Each number is 200 + 20 x the weight over its row's rms, rounded and kept within 0 to 999. Layers, rows and columns count from 0. The size before them is the row's rms in percent of the matrix's.

# layer 14 MLP up, 448x160, rms 0.127, rows 169-182, columns 0-79
099,235,196,191,170,188,198,204,164,192,162,215,211,193,144,232,211,163,230,225,194,190,214,189,187,206,193,223,203,168,217,193,168,199,204,219,205,198,202,180,199,167,182,175,227,229,226,206,226,201,203,222,190,207,213,194,176,207,214,207,193,216,218,172,200,198,185,170,163,205,208,181,212,185,213,209,173,219,190,185,166
091,200,216,190,170,216,183,184,205,201,235,238,183,228,192,198,201,204,187,208,205,233,196,169,218,205,197,191,188,180,225,187,154,206,202,186,214,207,168,178,196,204,207,162,178,166,200,177,203,169,201,188,201,173,193,215,192,211,207,250,194,188,174,190,200,203,192,217,223,214,200,209,194,219,186,208,203,242,225,216,214
104,214,243,209,227,224,220,208,212,177,190,204,172,212,215,179,182,200,218,217,189,219,221,152,221,207,178,188,192,194,221,184,221,192,194,191,138,171,174,209,200,247,173,200,202,185,236,205,229,200,209,186,201,202,196,171,204,191,200,198,208,195,183,220,197,167,164,217,197,189,207,171,210,191,208,221,196,234,204,202,159
100,211,191,172,194,223,219,183,191,199,189,171,166,220,200,158,216,235,168,187,234,233,189,213,184,201,221,213,207,193,214,204,180,219,212,201,214,197,189,191,238,209,232,236,193,214,172,250,225,232,199,186,198,215,201,187,184,192,205,186,208,162,189,214,196,183,250,183,182,194,181,200,166,181,206,219,212,203,211,184,218
093,220,229,194,198,206,221,207,199,198,183,216,202,194,208,233,224,205,182,210,210,170,185,232,207,223,211,208,181,217,166,257,208,178,202,178,215,204,164,185,191,252,201,203,201,179,178,213,199,215,213,184,189,179,176,193,200,184,200,180,231,193,199,218,230,199,226,188,221,242,200,182,201,187,207,215,197,160,203,181,193
104,194,209,269,180,191,193,216,209,183,182,169,198,202,204,216,207,212,170,173,199,165,224,193,207,199,214,170,228,238,215,192,182,182,222,193,182,202,174,212,186,188,218,206,202,214,222,198,217,171,208,180,221,189,211,220,169,145,179,205,182,199,242,205,196,191,157,161,186,218,231,204,198,187,186,166,186,200,244,176,226
108,183,165,168,182,178,192,195,200,199,222,172,194,192,171,228,188,216,211,183,233,211,228,195,200,208,199,201,174,232,202,173,186,176,190,195,174,228,190,198,251,195,221,177,193,208,212,198,191,169,223,176,209,190,205,189,168,190,166,190,235,191,196,194,216,220,224,176,217,196,172,191,217,194,204,221,224,203,201,238,211
097,213,214,200,213,177,208,208,189,188,227,193,211,182,202,228,166,181,198,200,179,228,179,222,194,218,208,213,195,189,204,222,173,174,234,228,207,196,183,188,184,199,219,195,242,205,237,221,211,217,181,216,156,192,202,175,194,200,181,158,196,203,214,237,192,181,210,189,186,198,208,184,225,200,231,198,233,177,168,253,208
103,221,195,228,170,183,199,211,229,198,202,196,209,157,188,248,181,186,244,166,186,218,183,203,203,170,208,214,199,188,184,227,195,175,241,221,179,207,193,217,201,191,217,213,205,203,181,184,138,209,201,209,201,189,190,200,200,191,171,157,212,202,201,191,192,199,214,213,210,194,183,181,175,215,198,229,183,225,174,164,171
093,234,218,193,204,227,179,166,219,183,199,187,218,198,201,197,196,206,196,217,213,214,209,212,241,235,223,244,208,224,181,191,175,192,180,156,169,248,201,199,215,235,243,209,190,210,216,185,182,222,183,182,211,192,207,187,158,169,230,192,195,178,195,190,205,203,193,180,187,194,169,168,209,229,179,168,192,190,195,177,225
100,213,213,200,185,207,198,205,161,194,200,202,198,194,221,206,186,179,196,200,196,198,175,227,228,229,202,185,179,175,208,211,236,190,184,226,172,229,191,195,214,188,212,235,197,205,227,198,204,187,166,214,195,182,222,227,219,205,191,252,214,185,152,241,220,174,185,197,242,172,223,197,195,201,216,193,176,190,193,204,228
097,197,198,239,210,213,194,210,187,186,209,199,200,178,184,190,208,179,219,226,217,188,178,189,228,214,203,173,221,212,196,158,210,186,188,256,207,227,196,163,174,214,202,235,192,211,211,200,188,201,167,166,201,206,211,198,201,220,179,206,222,196,227,225,188,212,214,196,229,166,182,202,192,161,200,183,205,245,225,222,160
102,210,197,223,195,228,220,228,198,242,187,207,185,184,181,181,213,211,230,208,184,208,186,171,230,157,211,232,208,194,202,199,215,160,217,174,223,224,214,198,176,193,220,176,182,181,195,180,172,183,188,186,182,184,194,199,191,177,169,209,201,204,206,210,235,202,149,198,173,205,210,185,166,210,227,172,204,203,189,225,210
078,197,193,196,180,172,175,178,204,209,221,183,195,186,222,185,188,210,168,175,217,226,213,189,242,206,189,185,202,186,217,218,227,175,220,229,205,188,220,189,208,168,198,217,213,211,209,155,181,211,211,223,193,200,191,194,242,230,204,196,218,214,185,190,177,216,223,242,180,157,176,200,213,216,203,249,212,173,192,217,185
# layer 14 MLP down (transposed), 448x160, rms 0.118, rows 169-182, columns 0-79
100,214,218,224,174,188,213,204,210,197,196,222,199,207,200,210,228,244,210,175,237,198,204,212,225,218,192,225,223,195,209,173,205,181,181,217,216,237,219,214,207,198,182,189,171,157,169,209,230,233,204,155,191,201,208,198,190,224,169,204,227,237,175,199,210,203,193,169,220,202,249,211,206,219,157,203,218,192,192,223,215
096,201,189,192,203,145,203,176,200,217,195,211,246,210,190,189,200,186,163,161,186,188,187,202,187,213,190,195,241,224,231,233,173,155,193,190,201,188,190,183,224,170,181,182,232,179,210,218,200,175,217,205,200,228,223,175,219,174,226,171,214,207,194,201,183,221,208,171,205,222,206,172,188,198,230,242,204,204,210,211,179
103,259,200,191,211,165,227,167,221,199,182,204,201,205,243,184,174,209,214,203,198,200,209,221,217,206,224,215,181,204,178,200,173,202,213,232,208,249,214,195,203,185,173,177,176,210,220,188,225,204,173,194,204,215,198,212,207,208,187,185,212,192,219,198,197,181,197,215,227,207,233,208,197,190,179,195,168,203,182,183,196
103,218,209,164,194,220,237,219,207,206,200,202,259,160,187,148,198,201,182,191,230,225,233,185,226,208,200,210,198,195,176,202,205,207,239,203,207,200,216,192,167,205,213,240,179,173,160,200,201,233,169,219,208,213,179,194,190,180,219,197,199,201,211,188,192,173,219,172,190,178,179,168,182,191,199,173,234,183,228,184,212
098,219,176,194,211,234,238,206,173,189,213,174,156,182,186,186,224,207,216,217,184,170,227,190,210,199,197,175,163,222,228,182,169,229,173,222,221,180,207,190,182,219,178,237,207,189,202,185,192,209,207,219,232,212,211,175,196,205,172,211,210,191,196,219,208,200,184,195,196,204,212,204,188,200,230,152,196,239,173,210,195
108,214,177,186,215,192,189,217,223,161,186,205,186,214,223,218,215,190,170,221,215,191,183,200,205,158,203,196,221,197,180,179,210,162,204,189,187,218,215,213,197,190,211,164,247,215,188,217,201,197,218,243,213,195,228,216,168,224,196,152,187,192,219,189,192,190,222,178,197,201,189,223,191,218,178,232,240,219,212,209,244
104,199,202,227,180,204,189,195,191,205,256,239,239,162,213,218,212,177,205,203,195,218,224,222,223,210,178,184,173,163,200,250,198,193,214,166,195,206,188,206,221,196,211,185,209,203,189,187,180,210,172,196,235,218,197,220,204,194,201,206,202,184,208,199,167,191,192,191,197,232,209,220,219,203,205,232,199,239,177,151,214
096,166,191,178,192,212,236,226,199,196,172,158,192,197,226,202,218,217,194,173,206,190,187,194,219,179,203,196,200,221,207,206,247,176,194,232,196,196,211,206,205,193,211,179,183,178,198,202,176,206,211,187,199,228,178,165,214,198,219,215,205,175,215,177,232,210,172,211,191,231,187,198,252,184,216,199,166,202,217,191,186
100,169,184,217,213,204,177,207,225,209,188,222,177,170,237,228,204,187,223,185,189,235,197,200,194,206,181,190,191,189,183,196,162,217,210,179,150,166,213,191,199,211,205,218,226,220,194,247,215,233,182,219,196,199,196,243,204,207,183,213,181,232,199,186,155,222,241,209,177,202,159,178,180,220,199,205,232,190,208,182,163
093,185,196,207,215,216,172,224,208,186,179,167,182,176,217,182,221,218,175,203,183,204,230,197,219,164,218,198,177,234,191,164,186,218,229,192,177,175,199,183,187,193,225,238,225,209,200,193,201,210,182,232,211,222,222,207,193,197,163,188,204,207,202,193,207,199,212,232,205,192,199,217,227,216,219,212,214,202,184,209,191
103,187,237,184,192,224,193,192,249,172,178,208,203,221,197,221,219,190,202,196,198,200,206,168,218,215,196,183,203,193,208,191,179,210,224,210,200,212,206,185,194,211,198,165,162,213,236,174,160,222,211,172,192,214,219,195,222,219,229,195,175,226,186,192,159,202,238,215,187,186,204,209,204,141,191,206,217,203,212,211,141
097,212,205,239,185,179,226,164,223,201,194,177,194,211,207,228,192,199,196,209,212,196,212,223,189,182,216,213,187,216,215,171,222,179,189,196,224,198,187,164,196,211,217,165,190,192,176,219,193,199,225,193,189,217,194,141,184,209,216,170,227,203,227,195,218,207,201,184,159,180,190,199,165,213,219,210,226,225,217,184,198
102,189,202,191,197,195,180,226,231,181,184,163,184,200,200,220,167,207,159,170,217,199,176,220,195,196,207,204,210,199,188,189,217,200,188,194,169,197,186,181,205,248,225,198,196,164,174,226,171,181,219,191,188,215,221,220,213,176,238,193,182,231,213,191,191,190,190,189,212,194,195,198,190,200,251,189,254,190,212,202,178
084,223,216,227,236,180,201,211,212,189,210,187,202,197,167,172,196,206,234,214,221,197,200,184,200,225,216,230,203,217,213,183,192,203,195,189,191,216,210,175,223,225,194,197,176,215,219,191,184,201,199,210,207,211,183,150,185,195,212,184,201,205,222,176,238,176,173,221,210,211,201,193,193,203,210,194,188,192,183,202,180
# layer 14 MLP gate, 448x160, rms 0.126, rows 170-182, columns 0-79
098,149,193,184,226,163,217,204,212,219,221,186,202,234,183,184,227,238,210,233,186,190,203,207,194,205,161,210,210,191,182,196,189,207,206,171,195,209,184,184,186,183,214,169,223,167,202,217,182,210,241,201,201,217,210,239,145,193,196,215,165,185,220,193,219,216,172,223,219,196,208,219,211,205,213,187,243,196,188,193,228
102,194,227,194,214,240,197,240,194,180,178,175,188,240,206,189,198,182,214,224,206,185,212,194,221,184,163,191,185,192,191,210,198,179,196,163,148,170,183,213,217,243,185,190,170,201,237,201,205,192,194,202,178,199,187,219,202,201,188,198,181,206,180,210,221,206,187,210,181,205,193,193,232,189,222,220,216,253,192,221,169
102,182,188,208,204,161,209,205,195,204,196,192,200,223,205,206,208,160,216,211,190,194,212,196,153,180,184,196,187,177,205,198,232,211,227,209,206,145,176,182,182,219,187,195,197,169,166,197,167,248,191,231,202,202,226,215,206,184,215,231,180,196,209,185,202,196,185,218,199,240,207,198,232,186,174,213,202,184,230,213,186
098,204,205,204,198,216,208,251,200,166,204,170,230,223,166,187,215,136,190,216,177,174,189,188,185,184,195,216,198,211,196,183,177,211,218,199,204,210,199,183,226,204,213,195,203,220,206,191,189,195,188,193,219,202,184,204,191,241,180,258,179,195,202,203,184,203,180,188,171,187,190,234,202,154,182,198,166,220,211,192,221
103,187,195,186,198,181,210,212,166,218,207,165,201,195,206,179,165,192,216,230,210,157,213,210,185,205,125,171,229,201,190,190,208,219,212,215,190,174,222,167,196,211,204,212,224,204,194,224,215,222,166,254,174,205,180,225,214,174,230,215,181,205,193,185,205,176,226,206,204,214,202,199,219,240,178,206,211,162,190,206,197
104,175,213,212,205,179,208,186,199,186,176,203,197,195,191,175,218,200,196,219,210,184,185,176,185,230,188,156,231,199,193,266,197,200,195,183,179,161,223,228,190,206,196,202,190,160,236,201,213,235,216,237,204,204,203,213,187,211,234,245,234,202,222,212,188,242,192,220,184,202,181,174,177,206,159,187,217,213,184,210,175
097,195,185,175,233,167,188,250,190,190,186,177,195,167,201,194,177,170,186,201,195,191,203,219,154,225,215,168,189,200,167,179,176,217,249,238,209,204,184,196,195,203,229,173,228,214,197,182,154,206,194,217,237,201,203,179,200,203,172,189,222,209,189,191,199,200,209,214,239,174,190,204,181,232,226,242,214,181,208,233,216
096,180,198,191,200,194,205,177,162,191,222,183,203,217,193,206,215,180,180,206,181,205,242,188,206,189,202,206,205,206,186,202,207,216,254,177,219,211,229,221,205,225,199,211,170,200,214,210,209,186,200,195,198,233,165,187,169,193,223,196,211,192,168,196,202,192,179,200,229,215,180,202,207,202,183,198,219,200,203,264,169
097,209,196,183,206,171,186,193,180,197,225,175,190,228,206,211,201,199,161,236,204,186,202,220,182,200,201,180,212,164,253,221,184,227,219,184,241,197,167,161,184,200,212,178,189,195,163,209,228,224,216,204,187,227,178,208,189,218,202,212,198,211,187,185,180,218,204,191,210,224,203,238,214,218,207,221,224,197,199,215,223
099,228,188,206,210,214,203,211,210,151,205,206,213,191,201,214,191,156,223,204,213,198,206,170,192,182,182,216,205,203,170,208,181,211,227,217,177,194,187,225,214,195,152,188,226,204,230,219,139,220,183,184,158,239,241,197,189,228,210,211,170,193,185,206,186,202,212,195,197,206,193,169,208,168,216,191,232,228,179,198,187
094,204,201,205,202,204,179,201,184,196,212,175,176,200,193,217,231,175,220,227,189,208,210,191,197,224,207,140,232,207,211,167,214,204,192,191,196,212,188,195,200,219,174,212,212,209,208,225,187,190,150,193,171,211,198,222,196,204,191,232,235,211,208,211,199,199,222,202,215,221,140,195,202,196,194,189,209,225,180,239,184
102,212,181,183,184,208,222,203,170,200,243,173,193,199,199,197,184,199,190,243,228,185,208,208,182,183,189,181,202,178,203,216,218,223,201,198,189,166,176,214,199,236,212,185,188,175,178,202,192,230,197,235,175,218,199,201,205,210,206,206,210,182,194,214,206,175,195,242,195,203,205,214,220,167,189,217,219,183,217,187,170
085,205,160,189,160,209,204,216,235,222,218,157,211,196,204,211,214,203,171,200,226,188,204,240,190,209,215,225,203,159,176,201,187,181,199,192,170,143,195,227,181,175,214,208,218,223,208,177,191,189,184,176,225,212,205,235,201,211,186,212,184,197,218,189,194,214,210,233,193,193,222,218,206,213,208,206,193,185,224,165,177